Weights of a small GPT-style language model, trained from scratch on English Wikipedia.
Size: 10 layers, width 160, 2 heads of 64, MLP 640 SwiGLU, vocabulary 635, 4.1M parameters.
Architecture: no biases in attention or MLP, normalized queries and keys, capped logits.
Training: a variant of Adam for these matrices, 7148 steps.
Each number is 128 + 32 x the weight over the matrix's rms, rounded and kept within 0 to 255. Layers, rows and columns count from 0. Numbers have three digits each.

# q: layer 4 attention query, 128x160, rms 0.0397, rows 124-127, columns 0-39
# k: layer 4 attention key, 128x160, rms 0.04, rows 124-127, columns 0-39
# v: layer 4 attention value, 128x160, rms 0.0542, rows 64-127, columns 0-39
# o: layer 4 attention output (transposed), 128x160, rms 0.0426, rows 64-127, columns 0-39
# gate: layer 4 MLP gate, 640x160, rms 0.0525, rows 0-1, columns 0-39
# up: layer 4 MLP up, 640x160, rms 0.0491, rows 0, columns 0-39
# down: layer 4 MLP down (transposed), 640x160, rms 0.0336, rows 0, columns 0-39
q124:063119153106104135124118140108097114141116170058177146148140093135080162149152157143065148078173113103144106121093129181
k124:095146140119157092152133121136152136138121075117106057101144140112148169157141149130154062113128158109117133172150101162
q125:188099116090093110178178194111139070137164138111164174142164120127129046092164109183168137121174096132085102168094064134
k125:110124101068105090094143152092158121175131176122166130171163146136118184119116083137157127138161157143123169143109092168
q126:130069158165123125159160152129180038105144100172130144096096137111177136114152121090148156122085130148107099081117169176
k126:110135122100127160065083110167132154089133151155093163098105137147181119149095164147124133117120161074185166124127125167
q127:130188114083107113167078164142144121129142157140075159142105098128100161049140172168121106120174157136069196136102125174
k127:112165126132066119065151168096100144108182145140142143127118150152081112154164167134120148129166087103108154100132161118
v64:106092133139105157097133150078084135141133134152084129129106139148144100144157139125100085161163099158111103137130098120
o64:148090167150100152156169088114117140138149111150128096122123122133128130135166147107154126080128138136102145101138120126
v65:133126138122100119154139169081114131143171087187089156100135146106115109103123122132131157120069092077122165101152139147
o65:140109125133165119118134123145182149128078128154095116142153146120093103101097154186148175168133088093142120148121166173
v66:142157077114119101145107111110085102158166133150113126126162109101150113098142098141139162097113105108112127123145151151
o66:101122129137151110125167118098154127103156159167127123136133132088091111135132120160129141175136091116119119156134114162
v67:116152109134144131109126130141149136135168161158132098105133106087108181126132140183132096094184174116146196183104139166
o67:117150111178116090128109146138103122106162148116098093108142130094130120132119083160100107157135129071135140139125125118
v68:107119110155134146116179143178173130139098117112081151110155141138125135117121130113159111178100113101135137126141100148
o68:154125151122082136110122126133070079103110101104109127132126112156111149139094101150071169118121108152094130132159146137
v69:116110127132081151171148093125121179097123160148184155124118091118123182150124095127159131133128107117154135148159116107
o69:148130129159127184128151150117127111117147148145108145111130095158145139116110154094126141134093097142099169090134100096
v70:110078127150089126099137087135173107136160106162118160131098145104092170153129086147113144130117097166133093148140110156
o70:111107156147091194102125129122107124158134134120121117130142129130135112102143146072117077142113122115121192132135132136
v71:140110110165157139126120176132097124104069122104137120129144123150163092142159131139081130073104110134143106109132114108
o71:117126130152133106119129117087151154147163146148160108124095145107086108182145130151128161077142107118122154110097076178
v72:115094098125117156147153095135165188134142090157120144161126115097148095128111096166092128137130093152125123162107105156
o72:158079151151137149134167152105103145140144120147134155131125102137153114139138144105171106100131119131105141121117107143
v73:121110119148125134103119100121144088181135096156095178102131142105055085158139147100096123127089115124139113085138122152
o73:148110137107146088122096121133167145170086094130110158139165140116132147116126149097133137140139159154120136098160141160
v74:090134101124128125103162116076134163136117203139172133158105130145124138143101127114112112165145148158144123100180136133
o74:155152166113094112143112114127113119130142075159112137120146102143143147143122121095125100127135125146139087154073142058
v75:109142139144106131089132174064082170123112187136159145136102143108173154091115119098174135144107137092154224102134142151
o75:147153157085126143133107141132152116084170133144108126083164100121107089146116145148098158138069096119121150167097109094
v76:157133084090155103127096141109104151123159129101129121153099151156099148140172149155138111112109132141111148108106184143
o76:109134138104126129153132143134115133065160143144141132112151137087148111115125153116138137140161135126116100143135111136
v77:085127097134107168103153139158169191090073148111117134121106141145181156116120099105169095106141133149091097115083131106
o77:133133137128136167123132138115087136117154140101154099146126139151151114143130122121145181056116107138107128128101109125
v78:114142081169092111135105137105159082157134092155129110097139146156125097099102153114134089149126152093123125145122176165
o78:114131113152111089143120116135148111110125119099108125118183131053117123102146098154099147153165120110131110161111148148
v79:139133071131102121171076111136162146138131156120159141161155142160108155143142115142149123122127146114133137109136114108
o79:107107154159110147138151097107150132082151109136112105100141114103168121158129104071141130135166104168086142132113123136
v80:085113135119110121122100124105162176133136111101123131138113116170171176113100117139116096102111159115150093111093144162
o80:129148126111082167116130215128107102115167144087153118134141116082146157094130119156166107080122096153140157093126125118
v81:134183121154104120105099169151168107135103106151080092128126114159149089096096130151161158162146101120124125085112167121
o81:123098124104088136126145136092131113099156127118137115117133146085108112107122113164121108115164101110171133132108125164
v82:120134142108151104116105120142135081175154132157080118139132122111119153149154133155167143147095176119106182121171163126
o82:121114105118132071125109129115154115101109099133106172134168114124136119109139133133120167157141118117122124141133127159
v83:163157153104153163128197155100093106163128090122125106120163117109118174147103111159099108144134083134153167113100160157
o83:143113132136130088161123161146125161099108165133091041125137151135103090149125106165081149141093111101128168176107128156
v84:162126072142147122127065129121125171128091112165137142132126100115126079105134139140097123127101099166134127117165154144
o84:128127148123147143137153108077168142157133110154096124115114126113125110154159105079153094110154143146117094096124127153
v85:115114140139113131123155109172114171121146127146148144153146144134095136153086121155146155122095144133088079132100092135
o85:169119130106145149135140158104140179134150127129143155114109149133133123154130136095138086111122117100143117090138117110
v86:141099152145100108148138063121154158115084161135205117099133131151127080132130090135080130155127123137123050123155137157
o86:103152122140106149119162110147124106129139152120155132120110089122128142110147118120106164124135108175168102131094125137
v87:115144119099146125150094152100161144092116148095168146127123112100159182091153134102168163076145105160158128083091148138
o87:119127120119142159095135130111105135101127151116131148100135155116167157146102145085115149128122151131146136131111098116
v88:138137141148127131136074123141100110163136129124108123117096120112115125156106157156137132107141097088125190146157111136
o88:121124104163165093126127139148182135115125123171079130140158132128110059128130143142126146161146127111105115149149139144
v89:099116119124081161102146113154179166083106113114128137134129112133133162132147133151119146096112103132149144119083075165
o89:122129149140116172107158173103124120127142155113157115077158088125151115124125110133122153090108121137145184119115121126
v90:136101137113125155107101077117154148123076089100140145110109150118113119144136115164142124171087127143119102162121107105
o90:146094123130108145159112148129090127134136120133141190114150143130154099145122193095134104086121153129121122105142125134
v91:091119129110181076153135177070141140178159157149099118119123116133103107139142101144165134159141146144156142060134124159
o91:132137138095155078150142134119157124141143046178099163144135132143131176118087113145140139115141095106126122143106156115
v92:146174180166109167128097115165129124142105075169133137152107147131142081097123104155146096136128121122146139128075139138
o92:156107119140142141135114145137122169155098139157113142114107148157105049120118146129151177138137115090120164112114142124
v93:127147164115164134139104106109210131149114094119154142113097111156093102162114132169152139169128131131133121118106129154
o93:150151093062166123125143126142116092134148107103158181137158148136137141113099177121094162131141129101168091128151127135
v94:091111113093124118160144100148138186141112155159105167162104114128174117099131115078114107123135073162089129085138143116
o94:149108138088142127144127150156166138113127117140125185167126127153112120152120164104166125105108120135116083099126126134
v95:170144120151112144139104107139084160093115198149101126144154124083143139089094118098148099107172099118098145168104098138
o95:138132146143116185106171086114117123110156135157125083119077104135145134136108146124131092119092128113105157138135121142
v96:107140162103102141161151128127121126098101159086180131125113148098144155137145091093095157131151125154164088168095127100
o96:124152124141102141119150093096075123106185165120187151133098131155167125146103122130119103119101141159132133136130070125
v97:129187121118170127124114154180120115148154109104058146160131101098138111136132133095138118143154089129128123105118106129
o97:163109144088149130130116124086130158137098146123137117152101138127125136176097125137153096081143142140117135079112146132
v98:112135127094135161113134132093138112172154096090172102102112114147158110116144090139151135124109136155171117130124087104
o98:141128161119101105150122139102113118107124082134175145104170138115150153108133138101070135123134171124150119149122118110
v99:137140110101166141153098137092136093158134112109162106102119109116081149107119147192149126157144171118152118138130106166
o99:127114087149126086149081136150107146103118132096133141102162151104129127122164146172120124153145163067155100153096110131
v100:103087124118135135143151099162122108111083141112128168134115138142134126165107094133152132103092119112125072172127115095
o100:131162157103131143123126113137135153139108162118120117172092152156166107113163133091150129108136119125093125136137098169
v101:150080101142135170110128136114152071148129090134121138145132135113134117122139138158162143154073109090109116091117168117
o101:139127128110135105130078085120135153137117118117119136126153134128066109126142134096110162158156129113106131145149149179
v102:116122134118179113165157121148104088119168102110119084131126105132101138115148138193132110132134109116166201141072156144
o102:107139102135132089140148164145143147116106144112134112106133125117096120136119131203115139163114142069157134151099147149
v103:119124126153126125154118078163175153106099064162105146129143162184102143083130137151076149184103134111124115118110154123
o103:163118108090123138152142142112103131116083138154186156136119121126131083114115139162139116118153120160150088099144116143
v104:174120108163107144098103085106082069111115156140127113125124118092112156115128096160088154110138149096163103190162163114
o104:092157113173137108128097086128143104139152134124124103136119154104132134123161116115129110184126139113118105137145101139
v105:106172135097103172159138123085145182079107172121149131111132148114130118106112140118143125116088110116123141075129083125
o105:146139158147127192123146121132112119115131108121151120091106085140150137168105124107119154073081105178116104128091150122
v106:169179109147124101110091164115097060129146105149124124122104141091082111096152105143104114136128132125159094187142132153
o106:109136109159161089114131114134118108167113134139104095135132166092129105128152120120134098200149128112123139158151130173
v107:146172104125122116133097142091120115140118096180071145139100119103076112095161149162164114146118126099113114130125185121
o107:110127108151152129121117123159160133117095132122104103120142154093119113136148133123109173157148107096140127144144142176
v108:163125135114089123109115097183095141088105145169155159129128103097160109142117138118126114081089096129159051184149092113
o108:164121189136134157081110100099121165145101137141166107125110127146189107147133158069102116101121169111123106113138102143
v109:113110192118177133083121119136129117161129130143110144115128096135168122125109103147119125164120137127150126106126129115
o109:175139152115115115124081172118098150175085112128125110125122134158145111124110148107128116073087140110122159092130145093
v110:088130124131092168107113142105160167166107143095137116151089107162154130179128140131109129090140171170105128104143122148
o110:132170156117096134131099132161113135166103120107088146089163145139156126116120138110134152116117154160124156114123167079
v111:155143096130137124164135154095109129128171146158120136099111120147087134093109150143134102124127151100135130146090183127
o111:121144130138132132181127117148143128113091150153098118115131140098102113096119144182127119178118105091146051157141161135
v112:138163095141101185183138099104134172117129183163195114143136108132116113169108141151134099087152104155144093118136074117
o112:120129158164178144126152093116123158146158108148128113126130110137121149159121125086148175096148124134115115112109126115
v113:097120092123146103123155155131183090155145115139117096143130109162151102148115149125158125120126140140133129091131193141
o113:146165143094109088114155097086143122112190149129131106104159108127113140104156089109082116145147124105162154139109094143
v114:126180146128141132091117128179174111096108161117128139159102102148154119139153146118145164105149103152099108135107132113
o114:138142124073084147113146138095053093116142156091159158125130113151178154111125139115087099096098149136142127118103097119
v115:157155132108158103140150124111093126145137120132098117131156146107125083113119128098100132159133106104120107131152114137
o115:128086153117108118143134104111161133109140105137161136143108118120132154135111140151121082112150144132129107111142117141
v116:103152095091171140119121162122140128130098166103146110106146138148152158100117162152106180110093091133152104117142134130
o116:136151139056126089146112121050072103094131144125164110128124135097163151147119103130113124111121121172098139128063109168
v117:078142138131081121146136102082133153090081158109193125107119113128154174150157156130169140078113134109099108110169112138
o117:145155165140133167122138139133135137151169126118150171092129117095158157160148125070089125098123122131148101091108115109
v118:164107170097152118152157189144100096121178123145080153127128116085134118152131149120117121101139125085161163137144147114
o118:119137126125132079105099106172147140143101148156119093185161142150108108124130134172148096165119137094115140135148150105
v119:169160109121116137156108117109141091133114076170088122137160156133112124128136177081097149116114096137152122120192135132
o119:114106164171120121115133112120132118152130148142102116136148119075130126138136100129110109146166138159121134130133157182
v120:133134082094124145135111087197187114101140176117152153141145147140160113112102104100111135135105097152140128089111124115
o120:112113110089107123172137141081108091107145132084165148137116087152143157113111116096151097119132128171116092123140099152
v121:110129138089085195130167163087118100141099138125193122116132150130153094121155124116124160133101177156157112138114164124
o121:128131138142105135156110086142082117126129097124121135072145144141122105074143146134103186168135143123127137181152131130
v122:085118149108107155101144185113101097164179149120157153149099114137128123131142149103156115152160118103165191101116168134
o122:118141127118101130123155066150124131145101093140120149095157134179112165082153137164110154158134127136136149153145155115
v123:112106155101130184091106116119178150128112095129168090140151125153108123145140128135068164125127149101113111110116099127
o123:143142115102097068157087135127113148123125134111164139127161152123127128111085129147116115113134163133143127103112120126
v124:148160104100081170106171114128105153123097109126132162157150112092174145150123146071120108153166123118124109112133075134
o124:138077138147115168123137124132093147111184152107209125114116078163143122156125105110100148103103163153113170146166094124
v125:164099133178156094144111172131136116154132110179058153109145145151109075113130100102164155186117121129141139108107153139
o125:128096124089141155144148154109157152106159144140134156135137110082084152133123128152101111097159123155166165097124102171
v126:170100146136103167123114092169161078089107128130123145144121160150103169101115111115112164110091156156103048096112147124
o126:104123112100141147131123130162087112160088130094150179116117130125133132125146161093126154109108145160140132118144099151
v127:165138147124157138080088118170138128102083105121155141156130140146142184167148147064180170149082162105096081165157119138
o127:090145144152139156104084094137130140118154138111140165111127150161154110161154126068105138115114149126130123126186114120
gate0:128121135142199164114167113112135181105108181118131085085138142172201200097023134176052075111139168085151137106173133105
up0:110134088160153129120126132115132166135088144171093173113137177161114171121091110157102152112116148104155127186141164136
down0:146138045163106170142091070090138109174099070121122142105123154109109092119140140069149120157134145129088152102111090089
gate1:200093165161145123120190124160080108159166090116137166107131103134125147080160157171106103132119139102072135167102165114